{"head_dim": 128, "vocab_size": 32768, "norm_place": "pre", "norm_eps": 1e-05, "parallel_block": false, "optimizer": "soap_variant", "beta1": 0.95, "lr_head": 0.00534, "max_grad_norm": 1.0, "warmup_steps": 49, "schedule": "wsd", "max_seq_len": 512}
Each number is 128 + 32 x the weight over its row's rms, rounded and kept within 0 to 255. Layers, rows and columns count from 0. Numbers have three digits each. The size before them is the row's rms in percent of the matrix's.

# up: layer 2 MLP up, 1728x640, rms 0.172, rows 103-131, columns 0-159
# down: layer 2 MLP down (transposed), 1728x640, rms 0.165, rows 103-130, columns 0-159
# gate: layer 2 MLP gate, 1728x640, rms 0.168, rows 104-131, columns 0-159
up103 105:160116120136095085132087135107106141138166113176141173155094119050122153088094113195138093121116187203141160088136130194146101140132097118109144158153133114182096097140125161210146145143161074120148082185097196148116091134123169189122136111126099148117120104170112123146124129148105188097132068230136110058122176097091095100125191121159112140145103151182145119147107131121113108134129157137135064097140122165121112095104141111148152052121110160135161087070116087119181159146056119
down103 095:189145125162127123081075104073083109154121088147150186135135124106083141129100123108133106056110176137110111083162111165113098124134137132115219104165146099141153196142079095165165142097077096102157091119145099181105162115159121083115105147163126125113113110120152124144141122080130135106101095109089184141144123093100030131112121120094112123137052159145114085117155130090142137187169109135111094090073103142057140069144118106179143159124176150099140133111121103114093131153095112
gate104 107:141162114091111051116143105104119154090117137108105170125119155150165189086134073094170164125126116081071072091147133074168095104182120143117096140131140144104114098133150123113131148132028102142142135147147097139196154109174163111110140136084124114081148103116171107152088216147112096150097140108174124118111094162166142087103146116127142132110134146161087104087167155104117117146108111140120123134102156171125123102149143149076142135155089144094153087130094136174159136098088182
up104 107:123142167193152112101180113148181127111133164106126202075137163079119131154098113055114177166159122093129102148157160134120167079148149140091187090118075084173208072125124097122150113131067117160082144076148149143137158109122156075130126109126123124155125085117118146140112150109113133152072131092135109096161126084132108075058139106098192096145110124135107113135149093116167164131126106152119108072144104115140157134103128104121151139119138076153153152125146151136111149138175137
down104 102:146128095155109141154152057094151149097181067136147127126158145134159175085168140158139150048162073138117133132134146172156157114156106186150155108095122127102135106127154120113160092102113166135106161106115111175169078078149125116132155116133160141183167132109140153196150129125110111089128150138155107078130143098081112128073062106209122189129139146147098176100107172090136125142121155098156153096089088112157151098112156142103115170153132073157087082165132137184136119043107140
gate105 100:076150177131120123130176140153111189094157166145138147081126108087106141116100170034110133193132088121197100125093123106130115141155065063141168154141135059140095119104098159124117142113155092102113116140121128106169128115160124093189130087177138160108201141088148125135148115166131202137156230163178127127129195136146135107126157132130115105093157191136096138112119180106114125070100123094149156080117127155124136132077103174116098092140107047108185088134141174134121145122183132
up105 098:120072134131119073091162122131179110091098114108126149163186169111149094163149151135152156111156118107106117102130124137133136165209119104095089126094145129112098165117093152131139175126156165116150113096145145111136076106102110137098153148152110135111119127061212167184076135116113082147125097060103083132141179033129116096151148108097132184051128098129114097138178131172091141173209080184135143117166148130104150079101198160103131121142188080177107097108129109160107156111118105
down105 104:114132185126122158115171103100118090105155134094155151095065143143121088167143142115210132068207102136069138092111127119100086080204182127150153124055125100129042146127069105165128154100130130139114134067146115122148112142069123151121181080095084116144103138134161130126126100106106150093118124100075146105100118141119202095115117128148118109044127063072131076138163133137108136131143151158125084140170149120111110100092069150086167043141111100144096094157141143157140139184117113
gate106 090:190084124146176149107092116219069129127121108179117119146123139177123163165154141158162130140136172136105130100106129110076148135144115206110181150112140172118131078126095146108180137120171101095138163077166131105119136099109124097093126072123161140076129091103182161087120158152167159147161119090122126099106105133153100149127108139164094163109135098132090107163092131094126107167148075112109134069061120072167048085177151068102109153175123116148192163167187150104166138104094166
up106 085:145125141147160135140080124175132122191117070122138058148178224147163134110142137101118149155051124095167116146143127157153118111092129168120096102226121150129102105107110117106106172130132167141018151138136096150080100151169157113086145070149078143090083130120132116125108161089108098120134136107124129130123137139152116125122119164084116153126118148112160168084195156094113086100067099165142119127142152092143115156112129092160187151178149122158154131110135140139174079113114135
down106 096:086092118096090141106068102151081146124126149155108154125079159171124075148167119118116086153179151138176101109097108120136208125176163123175152196127092098158127134179095153121055110182130166103141119155097085109147115070184143160088143110140130127179122159119196132126081158162110184130087134120096105138174112106083146107092115126137142080095134134089160136145122097122184175136114090089109144094125088146105092176120114136127086087151165137129147099202098136105099139150142200
gate107 094:145075137074100102144143094092114140076145165203146170126079185134084127097132144148050132159122113086136081109122121143114130188103113128059167086092158084097116102129112134151093055072122123127124138088138098189163152090168093112128122127101097147172158127092146050136143120130104129140143097083149131126113111115134158196111088140125136092185211040142096097156150135151130074143109101109140105090116167120093116180140182087141122194067147138135098103128173157185143168135161065
up107 097:123114072144102122154055123103134104122158199161120093161207091142153154192125100117158133100218134160168168122121108078126097136118119143097120182137102165133124140145106141136130171127122148193154154167122127169084116136030143203145107181094108149100148148129105139105132127082174135086114129108109119138116150121080126136105147138132122108091123157174175148103123110131140134154143106109140153133151104148112131113099122117162131108184144143089175110192130120102149077113071117
down107 096:149111105145123180081126079129153128106094135126084148137154159155143106129107113097117055088138130126125115137111127150120162068148133117169077132137156157102080139105124194078230175156085118131131102132088144140097153121103217115164171125118098096103120172140109126150131041116099109111135083178105146146129098107067124115109109140174052105107184112103113087119116170153191104125037057103123150111152093179118123135092092166119081164123169139097116113075157073076151116073170176
gate108 096:094146124100172113127126120153145105111177135130185115135159097135148148075110134071184090165176164122135154128132097146192126119120142144114122168109055156097157070107105089150163147159072092148120190093130126112109119103063190100071106107155101129144144118136124124139159180149101108095171165082146141128094112095115168160119096136044109160097117141084127077138112129082121189023153109110134119130164197131127070105114135150127131184108146171068114145102165139087120173140139073
up108 094:172088063142098082111143129142084071098156115104140145146113092154150171093177151134179133129138139163145110112115147148128173176153125092125079120155089142121141131105157125066067103183064155107162095161128177124149117099173171131171125168120119102130165174124088126197094119101079136098131104145091102081151114156094105133115145136100134139117152086151131164126126117112171120082119129165177097106180175091191141122154140086113143124183060178132140121151083070129140110109137173
down108 097:100147130100092102159163149169076125109149150180126140063126082171143142120094134163097173095154091109152119161089101177174157191118151158075094088140138091144152105126113160157163173198147070067178166161156146161138146180103139112117085163167123092090150110152113101153121179124162159162104120128103102084184106089107054173128144127131116164140163135168118053161128092069135143137112104128131099107116142175137110130133122166146126175140102121085164111085093098081089137123176155
gate109 097:191121174128160099146113149167196126138153063125065151144121153111118159158110135063144084170173121138140148158125180150152095105129109136141110099122137156172094122102117123115134126165075110168130133076115147168150083129164176128159172114103078109135106139170097187089127156210111085134186056051101110105095140152153107122079079137162174089169167093100142163129147131100131130148075135081118088164144125092084138117093080117131175183109163179124122145145183118077158101118150152
up109 096:115113165108178205147165109141065122120085174098170168104085116135160101113089108191134127089128099101067096137067107094118140124095134144082088125124161156169143123142139159174133182121107156089147107110137081159115159143086161115155157103094123168160102117144095182128092105112147128181125097183111164093176114157088123131167105109135079146121080112178118167084102106119094110169073170145110093142176122121124105152117148090097156090120135101153165145161094147135062066104130143
down109 100:085176142128140083138148115102076139185162172159169122157084077121142110144101153119123152117155164143158108137088036078149118143141077093159057174167156103132076120138075112147075107115111118132187139145120129088194171074107119078081136122188148123133123121071131148096089131092099060149135119149168126170128096119119123123103149176122149150156101142131069199108070107137096156152120118133112079120096158100132087088156191135089143087097062160145190149129128149110107136087154172
gate110 102:069191181116079105126067159090116119121104130131144132139099107088127148104115082166080133124101105155082108089142080059129132081148189122128161100080086151132080104124122097109141156161159123119151138139093083084135104115138158138147154126120192133117098092095135129128158124145155070114090110167135095096094110169203152191145169119176108155112092178127160139182110209165113105089093128126142145095172137129143184164150141193170135101120166122057139154192191167109133102159139095
up110 101:142124170158149169140157057141210129109079145101091126147157103086085122165155107076112124182167098108101112127180112098153114188103098181146100153123079142097108180052104113190219091147113177127104071168162226054155134090114112108167111135083127085147085129140079108081098114161154137120057167134148104075049155139106155107073187129152180143163110145129085118100174168199170159159113126128176101121130118171120154161123095119101100146124131133181165152082161160113088142102137169
down110 098:098138072123206158131151154129139139153171148124136127118157094165152124160135105073081147106101071098129150138083123171091189099134108119183147129207086175133165124158139083123116091103196179181112132080165173108134116113131127052199136123182165079071103180129133116121134113162145099116091162113160192105075112115136156167156169098121153170097143133166078115098153130105148125061129168117080133158122127198116152095134108095097089100154129135091100097114072118083116109071131167
gate111 096:128114174092187170096149124085160153187181089148085119116147141164152139084145139103076100105110133053148134136185153171150080132178115117166152110183176077110180129082190121139121138094158166164140076152111108073098154120177109217100111149131152111112130140140143093084160136094141122122141153126192076090153125128132113149130133133148112131127164135112105127120082158082117091142138128158181118144077137133121197092158180157153112161138165158107115070135115150159081080140152138
up111 099:150175147122071154117129100068099125101118171159180139187174092160127197148145131095128148142112110167090111138066079154146121124105116103104124103134116102124078109139092177153131138124086143093146151133134151100121097074141151165139141063148152111109137106079151150150052108102119148090113071155157108085135100055137091098071137161174132082159125131155107136145151090122101116125178139128088109113112148077119131145137073121111216108143125130157170155108132144120096126071126118
down111 101:135162109097133102168120093141107142075124110106064137131179099122155117145182095088187118178130130157163032119158158185091142107152164106141158207083101144135109133167077192150140093109121137169110116128129122120106114116121134129092159141122108113125158126125029138175118145086110157139108172080144112182117135181136157157122079130058115076162107093138102125117194140126093067119131083135102136148127101139103081151139073097105164095104152107162101176092105168084138135135097117
gate112 098:154154132098139095118075112144166149125120146128195149130096136123193072096108123148090129143131085171157130143143070157143105185112149128131166160089113067123095147112112164157090105061138184163119151087112141145119116132103156132119062108166108120157065044116044138129123155143100100098155146138127193198086157151143148135159147099084101177125181154109083102133115117084072083136121171116154097060120210107150103148102144106129114121150134124156159140124182144072117095124113160
up112 097:127176121075156166125192133146102148061099118113121127159152160139134086088132128069158207124087166122075134106122096158152140056145171138177193208111135103149104186105170160202087109136164134143173135191121133108168112142158137126139080097104171080068167113109112137110158120126126096110192104140105112026139201106088113130180164155147147069137086135119174142124095146125096168111124130112131131147119100075149130117115171092111094111175119173164121080139136093141082065088164128
down112 097:135162130082071150085099136146090178058121138058184123128180146090131124106188125113144113101194129088050069113138128102119117142100101179127160104067132179113130095131177085149114204129151095142100179141076167175158078122123125100152154128191106147130158119123119072080166108120154117116133101113149190174133162125135171142115092109104101147178115148154151134107113149069140099131157095135108129159078126124077142089135117096089108126149169099120130151162143119145127115193143113
gate113 106:081149147167105145153147155093145109162112133144185125133058150148137150149114118144094101111162178153164097102149135114154085159134088125172125100149111123161098144121048171182062156172157118098145118163139141186083167134133175128152089128139102069119105116112161093098242097169129103118124137111124151090131192127174090125063122129122176170122131138159101077055100086188165109116185147153133115200166148118111121154138100124105134036118156140157138112124137109079193132087100093
up113 106:154078057127103116077137101068160112112163193152148101133078109143128111082083105118072115098112183116126073123174099067122097153137093108119123167095098103142089189091091133102054076147108135098143127160094123128091136153073185153113105107189112155147088153183118003120179150093156152110112112121138151087116156073118099118048118121095163161178154133165110090081097145164136190108138104191143153122126172086111082156098111130049151128088143061165139136141127102087167160085161144
down113 106:163099124206116127150152096126107150150175093097148126150102111102119065088084078132164162130075063108101118154115162126162158125111124164122114129109154075128098137124133121148104143164114139150160170153095158093079146201107126076106149124115130129076113158181187094184129116203113144110174118130084142131138126130121095139096116100141212080138080112141098108141125131078140139092186145181134099091204106126170166164093088098148112086139104143044130073103058116105101120171152182
gate114 100:096138103110120095167147146117136126064094054094136179156152160008136063149120182135111164101104075126128095163164095095081182092117170123148096091146144168182136114147123136172173178119108105143193132142198185115182147142138122121126175135142084121152124138083128105074163173147127130157145130135169075134153162143123175138078111117114139098057138122129097109128171140126111181157099156118132145117057146172078152142119163133068177125070047133120100142146159181086156105114123125
up114 097:072148129083118139128147109155163151088141078150153178178121189084105096195124078105162060098126091131152121143148104069125129088091102133079102072116097134188198183131139126109138187122112135139132090122149150139195164102150119115127170152142127123142144151133123129141174147161067103147181113149105101112157177134113143129124081107144162075095133092138091124115154213130104143156102172097125139134134115197073114076131146141115110156129110051152119144174157128196145135117121103
down114 092:182122135147151133099089086125143088167136147090116172173137168098141164129186119146111123144124120111106099122104124118125110094119157135172162124170128145173114120182120091153120099122085081143125109151142104092076105200140153171155172167093116105150185114119134098123136107165136164148084173121160086145170050168161151126094100138121184139092094206184130096075133070116080145187133056166112145100138105126169131125109149092098149119114083088157127195108118188090090135131072112
gate115 112:184160153138080154111138152151150178194098175102063081140104125121167178081086170134155149152132144151156083097107121110143081122159102186131135080115126177110140090106151112099130093112044139085138146143159165182187070080097134116070204101147138080115102135110120140114073069118124135159089113112135119155101138105106160170143128089116110137108095130139103111156110118112125125109179173063172141167139130105126158109176131173141121125115146125147118109164104122191097128164141114
up115 106:112087120124143127098135115137137157127122150106081164132106113099113135111049045101112149181106118185124112103095076104045122129105153164091137146117101166123070119140144152094089064145152171145138103164125137115150112110136139142118152102214081204109097115079180162141087118178124121158133126110106104130143100073119111137099065130060124163070103137117189115128101032067117142167160102103150141158134139112117101150107168142130123105173172137089077182184091158156119065076158126
down115 102:131130127113173132112139127109141155108135093157085133139096107151138091138088101103126093150104116157163173174155081131132088113104162106074069127140153134177118109081095094114180109140146077160128067140154111127106167090113110120119183104104137151166081125132137119162151165203155106070150179154075161060106137140167134152116116153092124166143128157125136113136122071128116104074125143111090172152119165146095153052120148133140112064134127128165124074182126106150142126107143121
gate116 096:097106118121143086135105111081095124146164135124154156072104184142143108149107125065145106148112096145135210136148089116119196122145106085100157107131133141200148078157152124122073046133072154065143158212122110152157169102115131123137130098098160075187184149158112088113131112139143081147069165144102128118132098119136122086120174170129156120168120155175141182117151130107150098056133067170172196153074135133094204095168140097101139084109172144104162082127103126115151113089130142
up116 092:106168161138170175056116149084059133148167121052161115078103145128131118137065040110089138090131084201142121146097139064142102164049143206146168128167122141147087101098115156107081103115158114104103120180135128158144148158122116125077092129110117154187126163147121103161139107111107119116146108125165131118099141184145098116164101159138128119040106113131128058140171133126181122075108127145177065074166132113171132080094169080078076095152120144110100114123175101135174130149154130
down116 099:145188148175103145155088145166097112109122121095159137187172077114165168090119117067134128139174076181127117152106145158145088145106111092153098157119144157154118085114187190073081073067123103152112133101085168064163136124082113092141078105058141168212144117102131123074113124084158141151149111079095105135136104149115164163145141137089153119096127116138064110101176109176157119108078095115151148145094080154119146147083154117171091126127164127062119119150149160111179155167132163
gate117 096:150160154137125125178145079145122122094138084144069112121162219161160083112075117095068142120082078127126145084164094141133142103198108082185132129134144109079118157167175112158118152060160084088127082140152119076096160134168151116118069120138135107135135116105077114139144110067191130111138147125146153090099120109169111182166158149092091104200092125072066124088122141079163130139120104125108131100139141166125156116140146166120120130166124134162127123132089107068104119082163112
up117 097:192137147125078122141069146102090094070093111114070125127072164116141129073146107126066102122083097183151127156075117138100153130114165144183124119106146134089134150127086100121131164112099113124150108187165130147141158110099120095118076098080210098148175107149103120148121076133151143140152075136164104113080135137065091138196122068139098110092165092074079145063115079158162113117139107132136150135118138166107055134096150103128146108121208139076102111152141102100174093110122049
down117 100:196114101094139135131153162172116133114153117144129129111162142183128138116145183088128149144128147161141095136135055061091126099145162119146102141154165119158119156188114097152156174126168081119138100133147113140105126135137127094122163118174123124071143127093088113124146112152055163104190074120140187118160175106110124118130083079142146166071112136110104116107105161162200093091121147087104133131075120077069151189097162159154149166113172127170123118149120154133192097148114131
gate118 103:083167121123111194169155099147119177123066103038108130083127164105176099119141105155089155113157139130201163098097126169186119160128151097091138137183178136121095125162130104106146108115124152090134129152109114085140071132151164110161088093122176144118120166062187080214095095163128133137118142072134171136188150137166158142114099089198080089123137104073101095145165091182077093215173096135084159111116117156109162103142108098120118137131143105088100136095145106158158148121165143
up118 101:128088126090151127119087152146111121108125092167150158158094108153169136121094140097143120091080081148123098185109140111119119076120089102080135122123110087143176118137088152221112097111093079089159087149164108142150199168143091066169138143138099140119122120162117182113130097120130118062179100148139127055127172114076118181111109169111105123140083126173179113103108167106184092121034091195112103086099129113153069092162128068105143097132129161126132120123137086129086162123100124
down118 102:115082124136107129108119120151142123087113087128141125134132114080154092162154192147105101114136171111131152134165144114134198163117126096076115159134141166158132103096091142125122132096071134149149171104161184144161169158153073137119173133170109137093155082133128120127195156083080126150122099158104202033123190130180109168119157148189119143159156154070142165089087093151150139086138165095163112081135153144073079120143115161110076072126076198143066128108104124076154174162146119
gate119 100:104095157113153167106144059179121128128170115145140137180141186134132106102185127098170188077099122130079118152146073124119116128144173154086107120103178116145112095094157077126101106093123121106115122118053199184114103134183176129087111163100101141097090095116156149108114165136132136105107089119100144098126138142147113141071102133126108152059120094138087096145115145133126097196144167112137130130071165148192165130121092167067065125140117150114143110170181127106141168118123131
up119 099:153168153118177149150095180121091100096104182154140128168104133152173151147091069135150110134152160107146120138098113168098159177094146097115108046126104096145130137136148105135167139164080151124087193158167190088128128090030101128077135149153086138186149115113075101128177137120120082097171107149111104075195142182100139128126179161137140040158099164137144148130096111179104160127124164150130056139161154065126137092127095205118144162158144142151153151109116162151092147113106153
down119 101:096126126088118115116129226109141058162121171132171108185065067136128101147111101159128171114180106129123202077140212138140045119089123081139150144123172138146108186146167166198099169158145137130122118142156105154157172091121130054060166092155080119128156110152151128157165107134131186136129164074125086200086142089130092118108118105152085090154048137153138160182090139144066092135101127087042147154169095184161096154165106108110151127095135134127128161089134155155117134133103195
gate120 093:187153140145089089162165173155116181079192132095132153108163133155168110117156134144079113094078143066112139149112122112077111159102139179145129058145184179128101145130115086091161144091117073119124068150080178102174135064179159108146150142166164098145148163154086120167109071142126167087104119144136145040139121123165145112175112101172114133092158091092132105076098169116124105128105138185181080075092030114110170169094106153163195165117126108148134133114087128160177179117127115
up120 093:094089110138117130118170119055115099146168119150118139105138169149134134129077125080124126122152121139110155141150119124139122108151108106186187123151170103161130124116127077126137107132139138157220199167137143100135097132158089087192192109115064116088097168107135158147166131121123101123161086143082097170136192105111086163106192051123124180148123124159100096086116122152144122101101131095095085126131128131174108078124096143137108103174175108117160124091145118090104174179141179
down120 103:144098180047159158171173095166158116122127085185097171113169140160153117211092092121080116125162124153033110132126152057140108139143100118109187166139067141151168077134102131150128090191159142059157187180157092094166130116121170100172122140135109124168086124137157119085092117195118133153183108112167126123134101131140147141141189131129153109103153142092100120140177188082146171148107045098112179167099141150105134116184132099133109166133102117086105158120127117165136157096131159
gate121 088:120084178109115126120092122132127171134222142061129099129133154113121115100093152122088148151137117091176128114132136159129168085155141097089067147084142148103135160153117131160120091061163154178163145118153132138195137111124172095089146111076128194092074109120189117069077114185082119188130112114141143176126116117141118139106153112156132128112087177139078159075114150081150129151086102174128150178158137096118159105106137041200149182060103135091110071177170161129146106103113160
up121 090:156074084156151094123082158118111138095172125154039153101120169191114170183133125076153165112081107183198118123136176123139083120168146115146082131075121119157129151193066121062143102145129186172136171149123199125191131062095222137110146165114103152110141202122107112126149132147162129156118125131122165164130087123128128091153181101096149170143137121137119200107143124077106162135184112112103098104079103131118082142090137157167180120129155113069055143141160126135146131091109149
down121 097:188121094133109101126119179174096114152124066133115081134135176152131139107122085041174128125075141170170161117111108101116109110133126138144160137104146190136193115144113104090121166124136144122177152156109135152110124140100090147092129153106089155146156107090118127109155138096181138068076141075151093117121142133121138119098120139179183134139169144143128163105146161113096169114085148139110096113081185144044102134179108072126202114159096166129153200088135103145130127140050093
gate122 099:172163067124135144124085129127141138105160125130143129095177179230151146101150130149100170109159172163181100174095129202115062167143125186096156146099129111120107100115126154086096117121083137113116112157114121123141153139178148174085144125130084084190122114086159094124103120121122058147210121144123147120187171097114171134092165163140099108106136212116117134127184079131096122089132159097095095113078126096106159120179117152085136094141127212130094089178119147174092149153145104
up122 095:166147188147184144164125126178174147152062188084170147121118174086065117128151134099133125038134145136043131122165109121147182164163197114164129143117144191153130107096162110103173105154180133129145104085092093116047130092148154107124129161124143134144167134098126158161068106122124117188105128082146100107057193139119057141085161092140138170123117151052156075169107105106100120093185063115110108082118147138082115118093134139084114095076152108108124127144094073132168161155095104
down122 100:232128170114138153162174111084180150135133122154128107120137091151167179089203136097144148213142107085144111102134062145114137090107123116178090113147117130091068099142134119120135116135144124115148110087182150104089093108086148166149113141127102093145160121098128131127141086117141124161089163153122177172118083111105122125095023095138079155077091154153139082101128082102134177154157155105102140138090105130139148118144186178196091136124104140152191099083094104163113169139131096
gate123 099:072125154202123100156141070138142143163149133117133129139132068117144108119149129117126159138099121115098149133144155135128194085148216126125143147128121089134131146130134101065113112177139129153178123137108168198118126149081174169078141123135105150127132157115183124147143170108113091148124167125094158174165152114142131152086132195124115114143171136205128196149128114081101119195136141127145072115195090130140106103174152155063103123101118091195156111126116187127135158092102098
up123 095:154170151108037135090071090140061129168124099098154106139158144168125156122114152095127155148066111113136110115146150115168125110109166065128133103123119120168107149142097103149174146121109146144122137164112126171128057071125150133123116077136149112134156109096114154051055145165148179081050140122130132111060098059188099121089140095129160108159161103167123181110134136102141126151125212154150077141155139136165114103152138117144142185123162155160122118162127121153138111129056117
down123 092:067073178101108145131133107103120222107121158126169087151136181115118165144123151088091091102104104112092240155100134138182105105155133136133191140156144153125155140136096103125135167184158119113146207125091148125132130134049129150122147184108109118097170183140186204118136079100142110135147132168153111131095132071157104147158148089134115104154104159143125148131135102088137186131171058104160173164143118117120141103122156100127108137143180141147172100127154138069150149071137129
gate124 096:117164086127147123174178119061131134086142139124127114117170152150078140054140119194141135118155119141108137167108140154100185110178115143147146156131063102162118110129146111097157085112074115090194113116139121057157116176097128147143097108125114093170127162138070133110136087092113119117117107101129167133167100135165105109106167140127096113110165172133123143145094095167116182138159147167084059116149122101149132109123176141158146133143135102153143144205157183089062147177105102
up124 094:132095149102174141139044082158148033156114145121155131207089100132097160110097167155116125203174103115128120138093110106129134107123107136124095106118151118130098144133103127183150182121155158129140118150147138143090113159184144128214115144160109191078179061167179144144104099167131124242100088181115138111149128126154047166105144149151144159079072121092156140139185155167072098143117147138155129093133119089119077160122090146147169111198110115109103052142121150120124099179143132
down124 101:074166155170094124123151095177201123136098150162127164214131120113124186081186141113093138095162102107094111137109104115189157179164107109149152088088096136137129115171204135172142163155170160171145110110118166191157096129123094174081054183146194159129100116131153154142149168158192134193098106142159143137106155093104089094121105132165149121066068041140107192134118140143136149148178125139141137099128116118158138113085072108175110161154118148167078145124170157057148108106193125
gate125 117:126129150143133108114130153098146136107171135154149096072116110216157168086129162174160177112116105112124181115094169113133134074082106166130101153118100130120080102155183116116126139117141165094154097146135099131075158116100125153117101102136113150131120110123212132135134095131136133111136169094103048175158138097158144150082147096132155128182117138134086150154100169022183137143122094181110149089151170117124159139131115137086192162087139167192179096115118117140122026153127126
up125 111:144133172113138124108077137180089125157123117121128106180135101139122113136104113111094148099223098108116119150134116104110128137101177148121125195120096119143120111122157173144127133096187158095153146121143102126124157094097100133117183131173164114131074130096136106142114091187120105147108136093134159177164082131149147114121131137163098108080150136064177114160135182101148139135128099106134093118182174107124127141110124121107167194172127183123139140139125134152091099164096134
down125 100:163145120139142073098146139165084148169143144113108079085121103181099073147109114130140145097184103094111169115164162178091118142140152122169174194160135127121086127102166121101155121056245168126192078045170141138130152058134162082128118186119103114099096151112114080143109179128119136089113108065110092165181131161142150169099180129153160088079144153134090105085124108149169125107158106107137074092097089181117128105142150097123174104133143203118092204136095114131132130175140149
gate126 099:189184175135092121118147158148162126127157131159160129089085156061084086134086180124136113122090187128119148148115132131161155111097157148137130156111110130163117115087085193162155100073080135140110130147146129107169060141109148078120141142135177143074155147163153148158121144163105164129113142163106148067122098202171121190086096153124130150171146138121130146153165099133182113125070125172121157153148175105109085210202127077097148102222170100154113130120113125139144079152194162
up126 094:087130166060125168167112074213157133125140148124153108094140088170126104122066155135095159201149109140137151141112055144135112132084162089081113136156188132098172063160111079093145135099120143134138066117110110130115171134145108101146171065148124113127190227100144100096117167098135026103170114104100133126061089151166164139180124132158086137120167107189104106101155092120098165137142137057099204115080143145096134100131105073101161079115125102159148106112140090212128138153130096
down126 096:127136131144147151155081152140192150090054200202151199140073105096120134100107120165151127138133122110106133145096076124161093138116126123132094125120110184121113168126156063100112096105158136127122103140146141087136069148127095102157145076179103113168138140142141111152162117066119117110128126115097162123083040202111139076108095144154184165165152122113125103174100139082162104146109156141151079175200112131169105170123152143157141153089153051120104184146098080166106186151127162
gate127 104:136104097150182148158134188126150155130146173110156120068145145124122140179126147083151192118132129142182194122128120122103138114064129129028154110111103175167107096123145084113114129074208171169131092132123088190143146067151066112104130100126178128100145092090111104100149134179162149090100069074160146073116085116167136142153176094159132102144169132128171088170160159131172128094162127105170084130140085160160107132191135147103160165168169140139126169111104093216088173115137155
up127 102:119136122130088141134108105166088164145144110173150103142127119179183131125135129104142138077113117096133127098131109157163091135193116095161143130132161099141156124104126160187111124155131088088125144126109143079106133162128123166143103143110077114191163126180103090137125095091145061114170128124125122144190106170111100123140146152129153150189066123110139152076132075085130132154101149111167101113082106120103127169078161094115116147092132154165173118102174124051121153177098112
down127 103:113129105172102079176119123127131153183096126141144142135182105156116111153099103099078162118159088146130118105140109131157106097111085177151167126178120151149071134128143141157110131169172074167129085154063136157096133099141144098057083156102093052109171177184136051146095106105121114113135138193132112084137122213165110120148150138122126094076142169078126114103129121130165172122087109143160101150164082144143112118164135093128137108121164146154157142158152099137123120107171093
gate128 098:151119169130107125149077125099110011107154115110113123084143140137136119115153174174123146132155091117102141134125111123091119085136148137062140104109114128141135165109143169160137122126105125176151070119140101129135072164159130150138109082126096123114080137114134120085141204096120152139092129083116131123157156186108101086181136136092149141096133124191137152143108103054159124110196103152131099121160093129129154111135133105076149090081135168097134133055109150169127118115159129
up128 095:160096096118079146157109150124144140114109093146112155098147130165106065152145093191090139130168096127148117186141136034138090149139081160115153115121170144093133122147177142148142180161186167133141131092111137145102095117088160176135094165108126086113139108170116108127033178134139114145206160085151192102151159128135140182214158172126099153103160191193179083193113117130149114158144102116135118151104165092127140166156154145111120098144189094122112124193130138175128148089185135
down128 098:150139179139145104101154067089166129130125133126125123215107115083162176105161094087106125139122121150119107138109125162076151094113134128112151140074169148059143144097124161110124103099102190172162158134148164106122152118175131092140124171151062127074109138111103127123157166164130129100042153068124067201111148157095108067119076113062110149097166129142181105138093146117112086128116152138150107169138140137098115067057159121103142122120084189101166113070123146134124168177140092
gate129 106:097164058127127129146140111158090106177168051137136091121067096112199134126125128154133118119134149071137134190143111081143120146094076083207129148094144132072094123101081139086113108133131137083144106136150120100129138177129070113139092144100105089126084147163098125132123121158035125114072120124188095157178140133131081095124150191114112130102134100137153144080149131098169199100149123126107103122115115092145081097106129158096142157149171140103154145136146112117131087148140158
up129 105:085166114137137142065128122155148098127067101146130093148091088143158164146140139150173156101166129140132130145124160079136143049112156158154137047126150071164099097108079130164135051159140125149195122122098141099111148116169085170090119112097132165089104065197113147203139144119150103127154141118134112110195116076176071170089107142067103127137098113080121172087106107119101154147096078179090134090146145090155137103134139096134119152123206082132154130155114112112167101130149136
down129 103:134113155151139128086132092114100143134110116093196167129094096204133139154117132136122167096158180158115100156140108135073208089085174170143116060145089081129101142170174092151103154143158136111207121139153062140136140114134080129196186073094104178086141105132149121152078125116106131153148150126094157115168122155076081137158121131071141117162098131142147132073108121088102157165146141102137096136168101095137189187150098088081129152095144079111147106090082161166098129105172131
gate130 094:130122166133131067110169072120103135146095107107163119110101118096097108138134133121139112159168148135123153147111106114082147159058139133195100148147128155173108137108148046111129113164117080128121130092103157120178125177096104138082054183113134154167117152130054144102071199118155138153104145142135085192072110088121165089094059160138108092067158112092170132101089092127139066148127074147143091048069180165103153111125122130170114128140151094113162152114150098125164130129159208
up130 096:070094147113119106160184082174102181078115107086066116137146166129126138150150145161105122100058102145099082108121076121111128194189072175124149099168128149115104119138083142121095168139128120145104127128101079148112132127164132147166152100123169158130057047096145140126151108163112152132105189081156124136120141195153115138102123080133139175153101105132144100094122121118140137134114193097120175157138074142171168174108135106079149127163104165110128106136097131086137121182101157
down130 100:049110137058119164093127160163123151072161132181129138157098132134166119133089104119113159122107141180070151113116153174144106132148120113104133093135113087112124165096095143115161109147166141178163126092059088152127103124151117160121153077215124121077116090087092127108157148128136199121114103103134112146149107151103105174108162088161128078144125091174147105111085101150101200104115189113101143208059103156160135093113077109157092131088124139107121073085109126062060182205160102
gate131 106:108154115064120146086171112129132139062164131144177148121116204115111112158107150174120123158125114119143151122108165114100106191132140168132112144200108139100121128098164119021114093113151137116166165111164144104096148108153128115167139064209150079104192188146225132096080080088110139118126129098155098114123128108096145135214147134114191102060150134126114131122140116143138150115158092098129131092152095138128178157162170163135099088144107118154188152115087119139157122161166132
up131 097:169153078127150127143160159141077151158166172122151075118179141132119113150136146124169141148164191142067136114096161149114135144147176102085174169103123113113167180174170153125083105185130128145068140120145158183137009120088134151094102118149180134133117085096131123150149115072086191084036095124163102137110056133146204156175147082165095084131131137163177151086131114179101148044127105104130162147156105153122198117134144137167123055161143122085117162172111156112158133170129114